python train.py --n_layer=16 --d_model=768 --n_head=12 --n_kv_head=3 --head_dim=64 --d_mlp=2560 --vocab_size=25734 --activation="swiglu" --norm="rmsnorm" --norm_place="pre" --norm_eps=1e-05 --positions="rope" --rope_base=10000.0 --rope_fraction=0.75 --qk_norm=true --attn_scale=0.125 --bias="none" --tie_embeddings=false --parallel_block=false --init="uniform" --init_std_qkv=0.0125 --init_std_o=0.0 --init_std_up=0.0125 --init_std_down=0.0 --optimizer="adamw" --lr=0.000605 --beta1=0.9 --beta2=0.98 --weight_decay=0.1 --lr_head=0.00414 --warmup_steps=215 --schedule="cos" --final_lr_fraction=0.1 --batch_tokens=131072 --seq_len=512 --doc_mask=true --train_tokens=1088000000 --steps=8301 --dataset="wikipedia_en"
Each number is 128 + 24 x the weight over its row's rms, rounded and kept within 0 to 255. Layers, rows and columns count from 0. Numbers have three digits each. The size before them is the row's rms in percent of the matrix's.

# layer 10 MLP gate, 2560x768, rms 0.0293, rows 0-144, columns 96-191
093:123132114114111149113156117130121097147156149164076103136105177141097119131112126140118103118160127164135086101145103111144058101155126121108150099114069143145125132121148147133126104128107122133138118115080104143154102154139139116139122122147125090157124131110085109104125117079108130146
098:096122160144105116128143112144121161154107115114146102136131102125114118150132202120149125123114123159174163135145132125129151103111125142100111150149130173135140135127148058144122162176117116090167117142119102137118137166127130145094146100113113118158085117144132116080131108112104163116
103:155105127111084162117107110118125133142136125134117134125131080149140112072094142118101101084134144103131146122139105120128108106135141064094166138138135142119115145143174106114117117176138112126117168113152155121092123104113166090114133074122133105112130130090103101114107142169138134090
103:097108128133117115111117155134105155118131124139106108117090107124126084132134102158098116119150155126152143130136133083138114094128121072106128101131143158119114120179154150139155135154114166079141113157122114150153145157140115105159119139129169096126157144142130121119154116152148143085
094:142118126118152152120107129124171111128126144170133140126105117119147132128114189146094155150136144133139113181106141127158116114120175142132094140116098122167169068144135150087129133149154133115154109126126126150162099166082133153168113131123133158095127128093096161122157148120108106077
094:103109121147108129134128162160129124117135092113118149124120106121133113146107143122158151122087116099162092095167125142131163137095085197146104143156146115149161122120145116109125137131103084104147150120162137092078121119146149160130115113122142137135113088136145113125142087123126149102
097:125115115086121085150105142146152161112117086112122131170140088146111079144107102118141117109117104121166170141171126107104154108108148093125111153093122131133166118164117067145159124170170122104143090135143122136144107139152139114085149135133142110101153153123124161133121121178099140138
100:106124144129128106088088135150159146156171121095118110127109163135093137116122120061094119106113099114115133142145098122099162106099133130122141114147077138121114180173133097132168131127153115156124135114137130161123164138135127100138117103143104119106125116113150117110149142193129122143
102:118114107109156097184067141111118131104094072136124105132124144095122123099136111148119125134129098120102152141125158114134123105129075078119170133150102110118150113107144095115158145133099141041166106109167126118106116135131140144138139060159113130155143111149122092124092126141117166097
099:161134163113094140111091170113161138095135138170111136070132149168171139076112148139099140115124121156144128124100142121129138148137101089092180155115126175089129128113148119130107128140161112134113069092160121141110113143192095100139124131118099150139100087125164129169111151144107125137
097:126146173101136112103105097131133119117085183083129158112117135130140126149150105123139134140146129109130127158159126140124106102142162145113121079114100182079113146149126130125158147144086104156100133065142127141150069063146186118099100164122098166092159143121166113123126158128140153151
099:097163104183130131132134095129126112145126119114132146106138099142155108133156123132132113124155189127092138102122109100156101129134103096088150141108140115105125108113082123077167114142171129156120143172075145136118128117133148127089140113118165100155101175124162123117104184117128114169
098:151106066140133122169117142169114124135080103156171137134176143158137148135167166121145135112145120162167144106130104161181149112103093122150165142156131150103110091082119160138106094112128123113175088131127130142106116099104099144087139109128169144119109142119142132165129126098132109111
108:168170131097113127115135137124103136132138130118136096118090169105122132142166118139093108089141136090149152128130111132119092103143123101112113083157117147109125131093132141073171156120139156167130119125153150140118156168112085131138124158105131172150164117099113127094116123125096176130
099:110111164165124142133143176103092154116123107106093138093112152138140123110151134145124138152170151130155083116125116088136074105176139108109153102114169094118152119123152167152110124144155140110105131150086116107116143127131123142148128114161145163105132099118121131133086131085095128164
101:137162109133138146133089094144176114114162122108169066120135169133135102147101129170173120093160126136098144149153158129156114130104147118134106171175139133144162090088154125153135109167166134065157124120156137104180188103108109138146129137135131153114097131128156111128119110118108102105
097:121121115085137123176096162133108149113129129114138150155189130104099140139155101156108117122126149141110133133124154110136105056141118124151122118142125177148200127130101089130145101148183110101166150134126111121134148093114145134117135110127142087150177152131151139106176097113135135142
101:177126119114120163149171146162145132118128187162119157136152137117101083110126174130102128139134102143158132154121116146138135101129090149096149144171157137145187141082143090081130117145131150086114142112110120137101158137112181105106144105147158152173184160115099101114123153140103172119
103:107150113129139138111132113151132131121105122212127135149142084087092100102114139126124163086118143135165169102133119094086150105117108111115134088109095109111122104148151125099199107111126143084101096112159116150137104153130155102123144120151111168144150145084115177138134153139123109118
096:142126150116119127108109154122140161147148095079097140111172124101119194136134136145123120133130121136173091124124140120147102122145131132108130108111150125075102106135133142092122093132158141127120125124118143153104164098142146150139121162112176140161105119128111156135123163126108128141
105:111108149132138122142182139154122119107135126126173097113139135143143112133169140113108147147110105123137103098128146135165112097067122112157135135136174125134165109141086105132154162132161132159171148157093110148129128155162106131159097122105200135085114155123061109088147118124151132113
101:110122134105173124123127141145112118115132124097105159172123134097121124127093135145122144091133095122146084138155104123106114123144149116165130072130179118190121134116134158157144124127127142109106126101112096132122191113185143145175134103142114114140127150121122113148151125119079101152
102:101134141115141144136137120113101108161153122122150171131111159144102106108117128139103104095123135186158132124128085125144146140099150119115094122135119113090101111080121136150140111116147135132144139125157159094129123107122121151152167134127128113117153113095119074159144148139124152099
104:113105126166132092166165137096147072102098092170081122118129139133120159140114112112113143119140081118106122127138128122170146110124129140094109099103104144127130110154125146089101096128149113093138117154070151120105193141098150112141084110152155120089167091132136144109086160143093149128
095:127150118140073099136126130157108135110128124139104131078096110144087130142155155131154127105102170108091171086153142169145161107110130135113128099154126103136163164120082073097113139141148144113126132101129120104147121151136154133111173114157115125122094123106136111101098125125117178132
098:143091147041114127113107119120141123154129174111113126134105078158170155098150103135108136160138168140139142137149102133116155102140150101162129073139129141122106109105163138153124096109123119098134102117167135134119121100120149126129081135116124134166155093076139108137114111177120132150
102:141116133114079143127113134123112111113128122112173123119100155121136140109119143108138104134137127113115137118135094131116158104081113107121140126128140140104133134132146087164128142167158129092141097136104115135118161137091175129145117133180117132136126100126117136117128092141094122155
098:120100094104106119160099131157151108121130140161102133123150122107163136140127114097154165127113126122105155104106153133141144142118125104140111065130086124167110119125142148137138123172120096132144130170144151113107128120140105113137113142120117131153130135160138151103115121110134136148
104:117111103128125120117126140143134116136109126139088162107099117125156127102149129140112128110099165102148148130098138084167071119125139065112154170161124131103121075152127130104075078138131097106126163109171132124130128151141129153132118114135147188161094141120147149106133139152122127185
097:095147096124094117111162155095104120135143115125084113143119152129150111122113144149119128133124137153068136140147128127147085137145116102134146141149145169101135184159120095087119139123113130085109146123148112137146106110115133113188163151117121091108110120140134136128108173134091133171
102:119097110101122127121128123120156109130143165102135117110100145141131169140139140132092108127118131135148128093121158136104117165122131163149123147157152137085118121097161139141171124165114115083145112151108157110093164093149125153143145152109104106124150116156127132120104135147105106126
095:132150137103148157124109172159121118086158120119106112130117107106161125126138182125094116082103153120122147119110130145111119126129113107094137163155122097108144120106111139148128113113144116140144158163137118141094165135090137143115149153149151120135134105099122079121103087145124136124
097:124171144141131177128153116099141134146155115127147136135128145166084126129108098163106096137137104137116132144161142161143115102160126113149096112139127153120139130166154167082126124141120154116123114139098109114118169076130129137096122138134140139095138100150133145111116113133074172126
101:109097127134141145116152118104106144113140132115084085139122139099092128105158117101127153121120102105121178171108116163097108132116114137138151163126111144160126156157108130097088099162156122092134110149136124100101126108132127128147068127152108086087109135133114120112143189155097142117
096:138120107104100129149093138139095144119115138173129144073100121127094098127111135120139139102106110161138137191132114140159087106090138148137112067159135138120152113101141119126109133152121169111136133128101153105121121123134115160095128129152157136116129130174144155136148115149152103106
103:123107163111124161126174146112109124157118106104101125144124155130107109117133128087122111172126087127120136180146133087111123102131140100125119151110094089127110120089119102143173126168096117121100186142128125090084142059132130114144087147145143141134163108141094122106127106168108130113
096:139172148139121135105132108145118180141155103135111131134134150117089105133177135095122143172118121083146092161110123121120109109117131191140146113151113137106131110108135090116130146095096138132074104094150080147128136110113135117160075152096135158141130127114106126114148166137134132148
100:170140160173087110144118143123101135154144134084141105156098122134113135114128119136106147150110141125140123157144136154126102131137123125125137093137136101098073132088159117119126143128119140128112125194105169148133100111097084126138128120119126136123108127119161106100096142153153124163
102:174124097092108140155173148145108151139115178123153122093163119165193133154149142124098130147129139123147150184107119076113088111126131121117121161130161134111114087111199148142127123150123128100143122147108129152093131122090150129107108139105133131146123143103150095167115119167129114093
097:080111097129148106110137115142125116114081136132105104086128098125164137107124121151137111106099126117151111135124133129134118133095125135132111131132140097146117184131143106118130128146114134093128151151159142081103082121076139133154179129106095162142151145134103158113150095148130157153
103:141110140147134147124088135154133104114146182099135127125093150133101103156113055121128164141141171151090128162151168168136132076102150135159098162126133150098121094128118126067125117137115160145150141118108132116150122120150110161169100158115116117150140130111120129123137127159080154115
100:196137131163152107127143107159166086114135116130141142138139154133127169112117146154128151133120157109142121105168072096106125120109116134130190100118139150095133134132114125117184193124149084122104109135106136088129118149130129138106107153141143114133128163118124135160109142103093120147
101:118140123089128099136114167191113104117128153138119141118118128144110122116129103155133131047115089094142081117192138114100103110126106115097122145120143148112108113117119177110141136149123114149136125101176122103126107092101105150152150127108129157123092159106158150128123114114056157114
099:147123121114121135092127112113104146114111115118167097104120132169111102122171150166121144106138122136081145156124129127156116142106131126110149167163172121094187148147112142136163130093135150153113151136115121138107126088132123133169132107197121125122127156118117084110129123149153131111
104:114150126097107137131124119096132122144117097129172173103102104130150102110156137106121064130142129203134160093088149145107141126152161125132123155121123168147119168168063136108160097170137113135140183123126153116115153180124143121120107145162114121124127173131164093106130108142090126168
107:118115120130099125140107125136099139124148115173127105119131108140107092121113099152115134104120146097124124172098133147121133116128119085114164166112144105141139124127137138097102125106162163137143057137131120121179115132150097106167130100125134114122154111151127155108139135157113142127
098:126122129130141144165109145126134112105076094140152117096070142105085135117144065133121103126175153095126196094212176099127122078108071118146166155166126123109161145190122104155126094148090122107166130132127133136138161102112137091152125157115152126121151116118150134129134107166125132115
101:114126117116089172134118142125104170152119122094124118112159110129106089173127106119106116124160099096111143165136160131106134135160127136059144137142098142125152121138120101162139162090116120113148154149141121156123123109095166148111099116129108095116148139100139115128128105123144124093
098:111144125101145164115116178125134130103151128088118116141147117137144121125104168119132115144157133142143113122118130149114142152171145123102114114174108162125174057158078161073119163135138161130146126175128121124126119123100097107115096142112158150132127122155089161176105168110131116075
109:126121130162121119147081155117134103142128118101073143133102098131104101104095189116169150122105131131125122176111114174146110164083124114096152120107124108120115115149127145143126140113081102115076159153097122117115091099156110113095147129110106135130139152125102113109119117133137168152
111:107080142172224101091138122116143119137129146121141142102189058150129111117117153118145121144151131144106190121137114093146134130106127107132138141133127111125155103113142117076153081108134126139130131126092141115132141161105157109144122116110147103147146098156152097122125149191175157117
105:090163103143127144151121139150134122119118114104116155144121091148150138146152108152149154157177128105118171116149109152117134160150125082126098173127106111088141179165084126155118164146122129164148109179168137121082112124108195116136158116125078134150122107127130116098145126119165130136
096:125127112110131101118122119127139156107129148084132125164128124167126143111125136107136147111149124100102145103089129133103117124126131100103178124097090098089165104084134136113154090153119112132116134141134096125134163112122129105123162111123100104141149119106109133139144120143099109145
101:104096123103092102132138106151129096108157136124125149103136089136121119147139170160145127113128161167138177157109132159136100124127152097094085150134137108120101095126140154096137059127141176135124171179141101161145096147129099099136160133115096139112171118101111151069102113139123178116
104:136117083130127176130168117120129097101137166101112097117130142117088106098150141149145143135105132099134122093135141160105114135109169133096145109136141160088147127113130126169122128113142132144131138161100148146150110130120145170193159075163105092119103153146135125103088105126112117111
101:123156126102131110153127112137128124129180174170109127114125144126109113108126080154113103136102108145144110128135120100098143160117132134114127117152095086130078116125135098136119117197165156116140114123113101155147125116124155132143153126181150184121153165125107092131126124125151115111
100:124156162107136177113142147140137130090159112133151130125172119097096151127145171128117099157160116117119194133127127107128108143153120115139140149136134077098197120159104109126086167152153156100100130136122102110114163153148136175125158146147130122124128109107118136114140129123124126117
101:096165115112166190150152132149116108128124085164108121139177117095134163120164132168104168081163104151161138131126134131146158152086165088122112138167131119133102109133099149123150132196127097127155158150084160115105126143156100165092099135174112113129109130141142123122117136126105182105
103:111141137129166131108111128137135108123141118105137146125135137092116147116107127122150156100121096116141120149150129153110142087158119140128121105173119109138134119136143148120127152104119094117136134062141117109142082044155154125141143098133153135136141127150133072101164117121104108117
102:120139137163137095129160149123148108164151121103098145146093158133155148097130140157117141149134135129132109141125101074150091128161120082118113108147153158114139111114136140114137116102132137123129185151106104114136151128149097159199145143087160128129113118126142076137138137143126112124
099:099179125161128114126081117147134111146111118124160154134128112142168163128169124138093084121107098137120151094102105118144136098140117125114126138120136154135132131141145188081156152172158112134089177147140103145135123113118120149135070112148092122155136114126169119159171127172124138118
100:114104103133132156118139119101104089183100085124102128150143104138128149136164143141087135138130107129114143133120133142093117148143149128158183126131143149099110119160132103159136114079103129084125183140108151130117134102139131130117115121107134124116139124120135128183112085147136113144
101:177110148088107139138116097158140095135097165147097105111077138137134130139146129112122146128097113149170126148145120104164145130071101124113159170154076120149160130165087118127147161118153132125156169148120143154116138115113185150151105135151107081122119159122148080136099099169123119139
098:091101129079092094130151115119153121178131181111078111126089092179129116095111148113122135118141089136158166183126129112154139158126094129101138151122120141132105105144130100128101131131101149152117129160122114186118134128123115106108177129147153160139103153128120117141095133119117110168
098:168116122128125078156080173115130132130139122125108095103160068171067154140157155123099142136129128164196128104128143111085174107140130113106097105125110145146101117158133137127123136113119130138134113080086119130102181127117174121158131100159120129113115116145131130170140109126117162073
100:129105158125136111108113104106167099136121147139145134138126132115136088122124122124128085100127132103120157145125132133158171144137156086133112172131127134119151115118173099130053135117155163112139103130153108086149100139128152151142110075113102129138121126070137106069101152142179163161
103:076161163122085122134118123112134161143169119097081111136134140154113113119159102159126088119108147141114125123115109114095140107101146117151113111137120149108127110098128110121120138168125114114188108138126153168158130117106165066131071114121113109128140155141175121101142167123156132079
098:164164138134120126124082122100153126121156125174111147160117193141102159116135058139132126135133149131176160172117158111096099082172116135085132102158128121111115162137167118122144094142153103106096102126130104095134122114131144129125090140119127137108116100121101136112106138122134073139
104:120066134160121106134130130134116097103096121136093101114099130164137117071084145165149107140131145094140130132158112144147135156102144111120149110116126091095133096141127127162128107131142141125109113116152096137106117108160142105141124115159129128180108104161135147138094149101134123110
092:098137114097143130121115127137129093115154140108104166147131149137089123147105118090090148146150093151119150131111125088117148131138117126169131175101117159134102109164110121075132109147129093170110165147139138113144114159125121140125094120131115146075145134117167112123166113097170138109
101:116149071125113109121115101129130121125152073139121166102126106098173184124144169144126113115116122166122172099098155132126114161093128148129121081101104109155095132146148119131099149128148096134099109109114156144143150133123122122105118089171122136106157147104114153110102122188121176116
095:131142184130164103123157144163132156150126114136162106097140110123093131144123139125132148111146128147083151175127131118100150123111125119151129127142162127154106139160108137094177122194123111091121171139161131138132140200153106070143150159130136154106120113102115168144150140146172108137
100:161090153130128137136138154139142157114093128125122118089109135101139108145091127158099121071156107096168161167106130108119102140116111181170171126144124168146145144137109151098134164127163099116135093130153072140088157138101147120142121090115122123158147166168144127147122103151145175104
099:141132121159112114159101113152106112098140166113102128120143081152112092122175155129103153132149152133153124160132114121149138137122118100150137139128114160101156153124091124115101122097127140160131112116136111109134130119106124114128082149136119115142115112198118139111147136159131103127
096:130139178142153128143105091153140086124143116148173124119149157135149149104110128180126112118135130129127095149129151127124088128101130116110136100130131144105100103149143112131194137137141104125140152125118133106130136118144148140155071187084172151132087110088176114111112166141141149151
102:114165086171118098159114136126113140082164091162142136163130123142114138105109123109117150173090156125107100152165125164137116105160141104097172150088107172112150103096162133133126151175167103123148101145128114129122077089119139122117131173118161116106117095099124140129141134093111138147
099:095102131133083118127149117151120119125125113129090135146152178130118143095145108092168111101123100121166130124104117106142065098136136122132153115084167136106139128104157148119149105140154102092122147127130125101144101148100156145139102086152149140102142119123170082119137116145120139105
096:107156126067131176126149153113140138147117144129122106132128129188105114130100172152132112115145144182133151105109126147100124120145133085145142070155122121128064131148106098132163122120111153115142119135169135153127107121132119097149102166148135154107114143140088130138100145098102126135
104:167086110157148146109138137083128136149103126149087146126154129131137125101136114103066072126163087150146172113136109138113098120104135086126107081137129103120142141142130113123135107173170160133116155122153105148136136090146166108058097123158105136146122133160142065168106077102118143123
101:114144131153112083119066145152089146122143119102127100124123112096129130099129136125107122138132120127104120154161138123128134095128128119113129090182083132123160072144121148141146168123134096102130122154131129136130091104114143191136155153106149121096090138115124109135148136112107135113
103:146082140079136101149157122137121150117105136122154119126149128109125134092136159132109151149088099081079104103088086077120157118140113100151138094128100110107115179118099073128117150113129112088122139136120103109111182095136173153152137118145145125145163127158145143132129143183140174165
102:147160143097086152170101146137142179172121119114130115101169149160133134131105144145071103131155110125126120144145129100143123139080110127104159109136134105111129115129109093108164139134161134134140134095104158115118092124132139109122125117139127094187138158101144120132168124147118128122
101:155100130147130187150124116137142173134145151146138093133142132101099141099097114114138127119139116147155120103114118112094131128119145124082108092137126084127081153142094161125094141132126181113118111116121136128145089145137132154155133087132156163130129075163120127175094099096143109123
096:099165163142108117118147140178170117102166156143182152092091091160112085164152115097116105122132152141163171151146140135087140086078108144151155134162131103110143125120122111139144132099124158136161128089128073141144149133129117129151088077137139098122172141128086134093140121137145164123
096:143149108114145091122159126106091148139145183115116132136129115159142124128152091134125127092142174167189132166076137128134104122125132147140128108145150123114125102122163124112097084152081126141104088167127104114128161131183161164101130117117109124157141137152102097102135092166137135161
098:152139122111127134119144124159168087129137123127159145142168122108150145136128131173107127096121146153123117137162133116143141115139169084136102121163150136144102147154105136174131144119130123103112106134108074115132101166128109183135091085132138137149129132089157147117120102101111133150
099:079143110136118105114172109112160147111173180130154128114111123110112143140092084116126109127111124095165102164127128118112117092117121124162124118173120136101113115117160109164121134096103120138107112093164090158106120146152146144137091145155152160162119098147112091111146150134145141106
097:112131133151159139117118129152138128109083114120156146097094128098147137143108143131149102153135133171124126131131131126122131104148117081095121118093113122159109133118116110122090130106130083093109111112150138134127143127134135085133113122089119117139163134090123152143180158120151101146
102:079087139143146139129114149120134142130104159134140141113133117096169126127116136167092120077068101134095168183167108090167147167082139115120158123156145100131100153132140138120146146127152110097123151147101144088132137131156124099086122132127135122135138154085129149102136103135154122143
103:142129131134114158103149108121135075143142134128109150137116130121134132106168129145122116132106142206124076153099148070118169132125117147127151098082106158118159158106125089161100150151155108134146136120132141121112078117095169164136117132164123137110115087097096124119107154135110108170
098:133177142096136144152132123163118132146144162173127142121109134181100140123150086107143144118117110155168125132090116137101131146134117156108140151125113116112156148134091119193080113123130151101124125140154107124113135092124131103158146104059098131183164105134143107115132161128147142131
102:151082123116150086112093123128135113138105134128150116090150107148109152127124113159071085129097142129149146129123145111108130173115160152143128156149141127083142108116108088166157138128139166131130136086096132113158125088169119110127118127122145092158114154133164106131132147127122110150
105:092098154072141126142119140162139079135150158099134138161165158125129115121111154150131133120084143165112134143164111154106152098114110135061115155120117100124172094109153071138123133152127134114125103170158146134126077106129104131092134106139107107183169188126136051155136125137145095127
097:136084131129087169139159137137143131155165119056117177158106094132132103124123080135118111117120135184131077108098155082144130165147092142137140107161152163107113129156098106099081155114126081144170132124151129129135156107134108078118099105110156135114130158116118144107145090114108143187
104:103121169168140117140155136120131101096113120143124137121159089158153173142150167126134106152082120105121144119128146133160124118090147095159144097139172086105101151167093137143130102112129135131105149147121117131106101114155118115138184120114151128113143102103132165133134166134120134104
096:109144135118091112130163138154122085142134119113118094080131120142170144090110090124182166127119137107164121105139117114127088134100145126124122126142128114152064139139102136146153113092112119116113103104147137126111165094156128132107165109133143089153165155130131109141162141131146165121
097:114086116123165147099108148161136102126122152136121117112093148140112112104151118119103118073147108156144100218122116087139102106111112133146113183139158115100073088114120128107100126132150136126110165095094074130136105133121122145097153119116158128138160130112125145122132146101107151139
103:161104137102153149177140121129150113111140133065096148181138136153151133114111130113123111083153116148106146137105127120150101152131118131167154190162126157123130153168105144126112130165156116169133155137133119155164143114134145110115146152150137106128130096120175141152120149134113151173
099:107129114087166088132090138147180155097186111138096153119125124107096090140121142141112119099151099169123120117158125110121101126120096166070145156148111117129106085135118100098140125151144168125136149114076137050113154172100160189137141092148161126139130125143109091140157126132105167138
100:104127106127109154139111118111128158141112199152137130120135175140147102106095152133118118116082131125111123127101104138131117115132128105138125094132202137144131108118163101070145125132089151122153143171132146120102133096089123115152143149171113148078103125116128152134133157121087136138
098:090150166171132149136029095081131110157119110130138108120108145133078117091137151132128127150106138147143088086134084126130112150119094113110145098134145126135087113113108121102174187114134085140130139076158133140136143165118152142145109184105142090158118103098113117120152127125169115137
106:102154155153099132122144142133053103110127095145131126121140125133151090139107155162076138134086154172123153113151151135114117145068109078130151118144142129125145156116148101138163140107148102131119085122135158096101159108111136129095110114133149161150147088078094119145110062136113143108
110:136107133143103156121154127116121147159126117158124147127110104127098099107090117152061132077127076129132139172152131125142115115132147112103121115168204112153128117122117124084076127119143091098138124113135114085138130127112108103161098089145101161149088126136131124117150136155115143110
102:153126132112098101166126131167104134120149120113128137086102116167125111122135148131148096146089171111088124139162164151139141109104126079132101133111114154139103088164139114197146083100125182143079125155177125159130121088142142091149165156113099103128098148123079099106121149100114175117
101:121129142102114168160147150149094130114121121123123165128108131123126133138116130163150095105146089142150147113112129112154126077129142089139101122135115128129113145138119166090144147106158127140133146139110158132127156153166111131163169138112177120092094132134122103130108125112115131135
101:142133117081121127124139135113142128099109122098095096142128156106129142137105130137130088124116097138123104138118123135087133151109131140160125157132136093132148116125141132140157137144141156154103081144122134117122128108188091129113102098136135111141122133102138158128107109141107152151
101:166103120069138117138118101121117131143158104135161158115132153124096149119170089110077100146124104135142092130123135088135170092135100136107134107135093110102132135140106114092111104159134131152121149132110163154140153093135144130103120089169083178109102100120195109141105118134142118131
107:129145120130136126163122137150151071144145101096105100072136142162109134135102151156129089130149090161087148098151111159167117136082101130129120160176138132149122185153071102100129142174116092139141145157109131138099135107148136107099102108136144076165132157105126105103138087165144163147
103:101167130097146147125093123161148150156122118112169130164116080127069131117115133137141103091122134104125152108143128114096150094082098131118106122148146143174135122113116115117100079198114133103139086117168148139104116161114128134125090113126095106123135119093136118146131133100124107117
097:162106117090134115136136124149120128138167161147110153076102139125152134150157141163090164113138105153157140123145135140126120126140127123132156131100127133130163090141129116093087104159140142131112144168179140128150123143090131098141127100138176115152129163128168118097085097110131152079
102:119135128164108139123142142105152141099145162082123105122145081133107145115130132122094080106114078121092177091121115090167114145125147060107119161119123129122116159143093095098164137109153123162130099163138130140105138095100154104159156093110162101142086131107126118146143108133119194127
102:126091135079143104155161126092150122159113148156116120132148135103132143148156178153110133119098107151111156102161133107167144131095141093081093118129134122113135088151113105120147135124143119147107122152158128059151160120132053111177140085132119123115108161172162104141105118163125126101
096:096164115137118138114153122139161159138108142093172120134110143098117098137116102158100095129094109132105099079078160115075112134131111115120106122113137124123142127114102089130111105129130135081166128106159104123106142129149152131123127110115115116091122095132108147098129123156150175130
096:143118129134115117130123166085122142115152087143119127135083163163139138151123116119090126187109111130071145106112126141156127129082135121120089117110162118162106135151134114129166121159093160125144133121108156138108096143179125189151141149132151140119134087155118126172146116130161138115
100:132131110145114148123137119143144129174120086126138090109133113125134138109142115138103089128142117110124135152143130088188110097144142096093150183136106157133121078153153111092128113164134135120123087133174108134147104112133133142145130068132128133119143084111165142112121113129063152097
101:091109119109131142153149141095089138114171129162118103141123137111154105121129149111098159139153115165103155067148144145157119143115146120153112167091143098106109129088109160132143153150152130126098133186162120184127170131128112123102099153173135110127153168159120126127127137140116105099
096:138111147113120130110101136152097151128100168163154131116105160142145118146085124129149145128148136129083143135155122137143127115128109096104166103109112168155179119081150118115119128142135120110120134129115147139099133156116087113101194132143132120140161152121130122092110134148111095092
101:122112154137125086163127142153167123111148131123151111139129160108158107089086131119156097102099131161127089131120114123115120076112124150128119083141147103112096119156148098127110131147130085147115122123114113112115159138125128111108106116123105119123197102155155130133122115150143152167
097:125112144103112125096116136120176135133118108125153167117132120114148168151180105144129086133137130106118134154151138141169119162136141073133120090117145141107086116190151134143150133109100158176121087128105139160155132133128149077117106133113132106106151144168156139129126131129083121126
094:132166105138154143108185112096154114136113103144094088126156134147123137108070129141108114092138120099134103119102103115119112130129133132150113122139146141092097128133098134140143106154122110084158167177148148134117150123152131097133153162126119119151128127167106127132160163151165118137
101:101092103095126117135099132127093114144138106095116132135145099164106152133188143117165108092167134115148139177094119128171116162153133150142110134118115159114136111116140160106124085110149096116121102120120109111110085093080083151141115097097104133142168135128142151120121087149140161172
099:156103097110119176096091150127163085116153131143086139107135121089107156124113118129109071123133159117095091124145107101094156149128092085123173139152106106113103123124134155101135109132181108114149125147161117129129180107150137107170119116147128116136149154113127117129123139142101134113
100:130115161118157131148154139139123126127163181110161175112156126053117150149130164130100127150097092164074138135159157132124136136104131141134108145137151115153144104134139153081117166142136134136144127166114093125100161184139113138138133107121094121096150128109124100104170147110135173150
098:117120157110144112135076125164126099130089111134113099137170135176117137131148177177099136133109140154176124171119145120185148116105097110153163131102123141144122143166153137127141174138124099146105098092107131128175115111107134099087126117137083138173126129135154106152147089130117086128
102:146111148136136119081117105133102072137133117100109125152135128156111123135120175137139101128071112126125126134127087150088147112121134101112106105116172186123104112124126129098158124124089125136123130147117120124142132135110169082130107101157123150160111112127128088134082100139140137140
100:139091115141130142098094136116097137125176133128145145156105173075162120154134161085144118173105059096144183139105109115099143120136141122094116083113171164116085121101142093100158117113133157119112146124117136146132142135109144185106157096129158153143138107100105114103132159121117129131
098:160115131089134102128137111148124160091134142120126113144109149159139118113103118108142153118146152100143083162099143128140111126138133105151131144101147152111159088121120141145142105152090096108190123138123181114134129101150115126118123124114142101092162082148119134162125104145142128147
100:122101114097103119155119147110149091134138149089103139148126149104065089108145116184104145080129152087141100153135136112180169110140147131155150170107097109116115108137170111097096186107117128153151126117148128137154091120148167141147116107108169130165113155089150101147124155158089116157
094:167120152147149105129089136112097143116151126138142159188146134116174110121116112132124129146106136139131175137145127085171152093096124092101164063140150144140092112112093160132162113106129138084095119140122125131112160122084158152096128129135127093108159107136104109109127123127128138081
100:147103112125119114146149109159157123157092160140148124123135104144138175125131113101149131095170098147114133130143109131123130133083087112124105124139118138155112139137122132100154077110113148146102105166149108129116160138096166121115133123169123128166173154129133115160134100107090145148
103:145119156085136171140158149113154136113132103120094105144132139137180105112109201152124148100125115106111084177132129111137091096123086142130097171125107109122129132122146137100149130169166115142148109168103159098166122138211090127137141133095108144110133118115145173087111114122163132150
099:146132125155140141092155122125118132124126137111127133119174128126131125137127098144129073117107123118108148169128100123142132111120120174121118135103154103132133127143127106140116172123138197121096124143105105131146158191140158134126114087146125135127105112123134085116109123073204094139
097:090101097119117101112124144094113153136186155125136168145110142114119107112130097131103144149143144101139153150119115126169108114133124092142076146077172125142089140147122114143103142132130132145096161125099166138102130126120105104189113163141135109128122122075119160131131108100147128091
105:123131099121149134124129155178106086103096137165122141100117166123150135109170138184149128112088110114151117145131107081168106109107131116127121141118111131118077143129070117099140145161146137096129131139139135112161166112103147164098139133139163134160179134125184148134133136117090130159
100:139131084087182182126120102102179122095147119123144088104145118083129068097087129111144120149161134148097103078122114116149145123119136075151118093137165130106087116135117147120113154138124127119090112138188086128144177148136146107150147114141127087127132118124162112148095104124098132110
102:140149112112158078121093109163118110126159112116084147106115150158100104120131159131160101101125092134113133137104122080113084086111113129088094096131112100097160141150140123113137144167129107163159109124159144093143096126139124121122156090141121172134168102127138152127091076147140153195
099:113078152171197093116131112185116076135160104142087108148100168145069126092150179134099141117057127138099174118161087113091136134168142119115140131157140133122112128152113130141115120110103109137094128094125074111132123127101135131123118124151135107113127128147133137099120144113122161103
099:156105140133140127123129104150160110125108109151145124163162146097108122118138106170112165125105110155079124156150129133128102133137137146157113129126140150145160110133098140108092126068157131146169143156098141097138144157149145143137156119139122130100088164103201149097132136123090107119
096:117161094070118095123142150146182105146144125113135161122140104121117053118116130121156104101122120145146100138166135135138167145127119101102107125150123120137115117112119158161153115165085118135094129165109118117120158128167141122112135116153118120143126155122100107153131132174122138103
123:124125147116104104166161138138130153144150119161158111121164137131138127089134106085157110135092129104122043107141124113144105080134118158140163123085102155128157105146194131107149143180106150124112113165148136153201104114142125139118126133148105150124103079103125095134103119108112147115
101:131126169142118137136157135138157118129115041165123064116187126125122104130092089126129118142122107120141111123132124149108121058112132109074118112125128167109107110115143171133101106133093100101145130110117139123140091151165127106136141099149147139096122114140132139130101115116110109114
104:117129108153114143130147132131187173132142083128143130132171120170133153115130145103123123116128104143116114106151118147184145124147154113076126119164139128082117118138135135091178110099175136174129112080141115081140176057165082114138124101155116149120129092113174114158136115118110141108
099:138167102101100120111100104143102162098126119140099127112144123143079115130083118130121148139160121123122099140104142100117100115077120151193116136120145134090138075120094129132116099106079097152114159158119128094129144147117116120136118090168158145104160112093080113135138100123121119143
100:138175155140120102140148123149156103105106101132145130099137127132092116109101122116161118114085097073168100147108140123092126113118136111123148155207102136126119121132095135122126105113105149140178111166136166137084133139149138126152087146185132117123166072099148126142109146162127125145
100:145137115114106131154170133134165112085161110140116116118152099155116159118140141084153142135110110138114127153109110141111148164136115137076108161116117130146101158090152114155148122150111146092112101125113116119114136153146090151111121133149111091136128162133100118112163135154098149154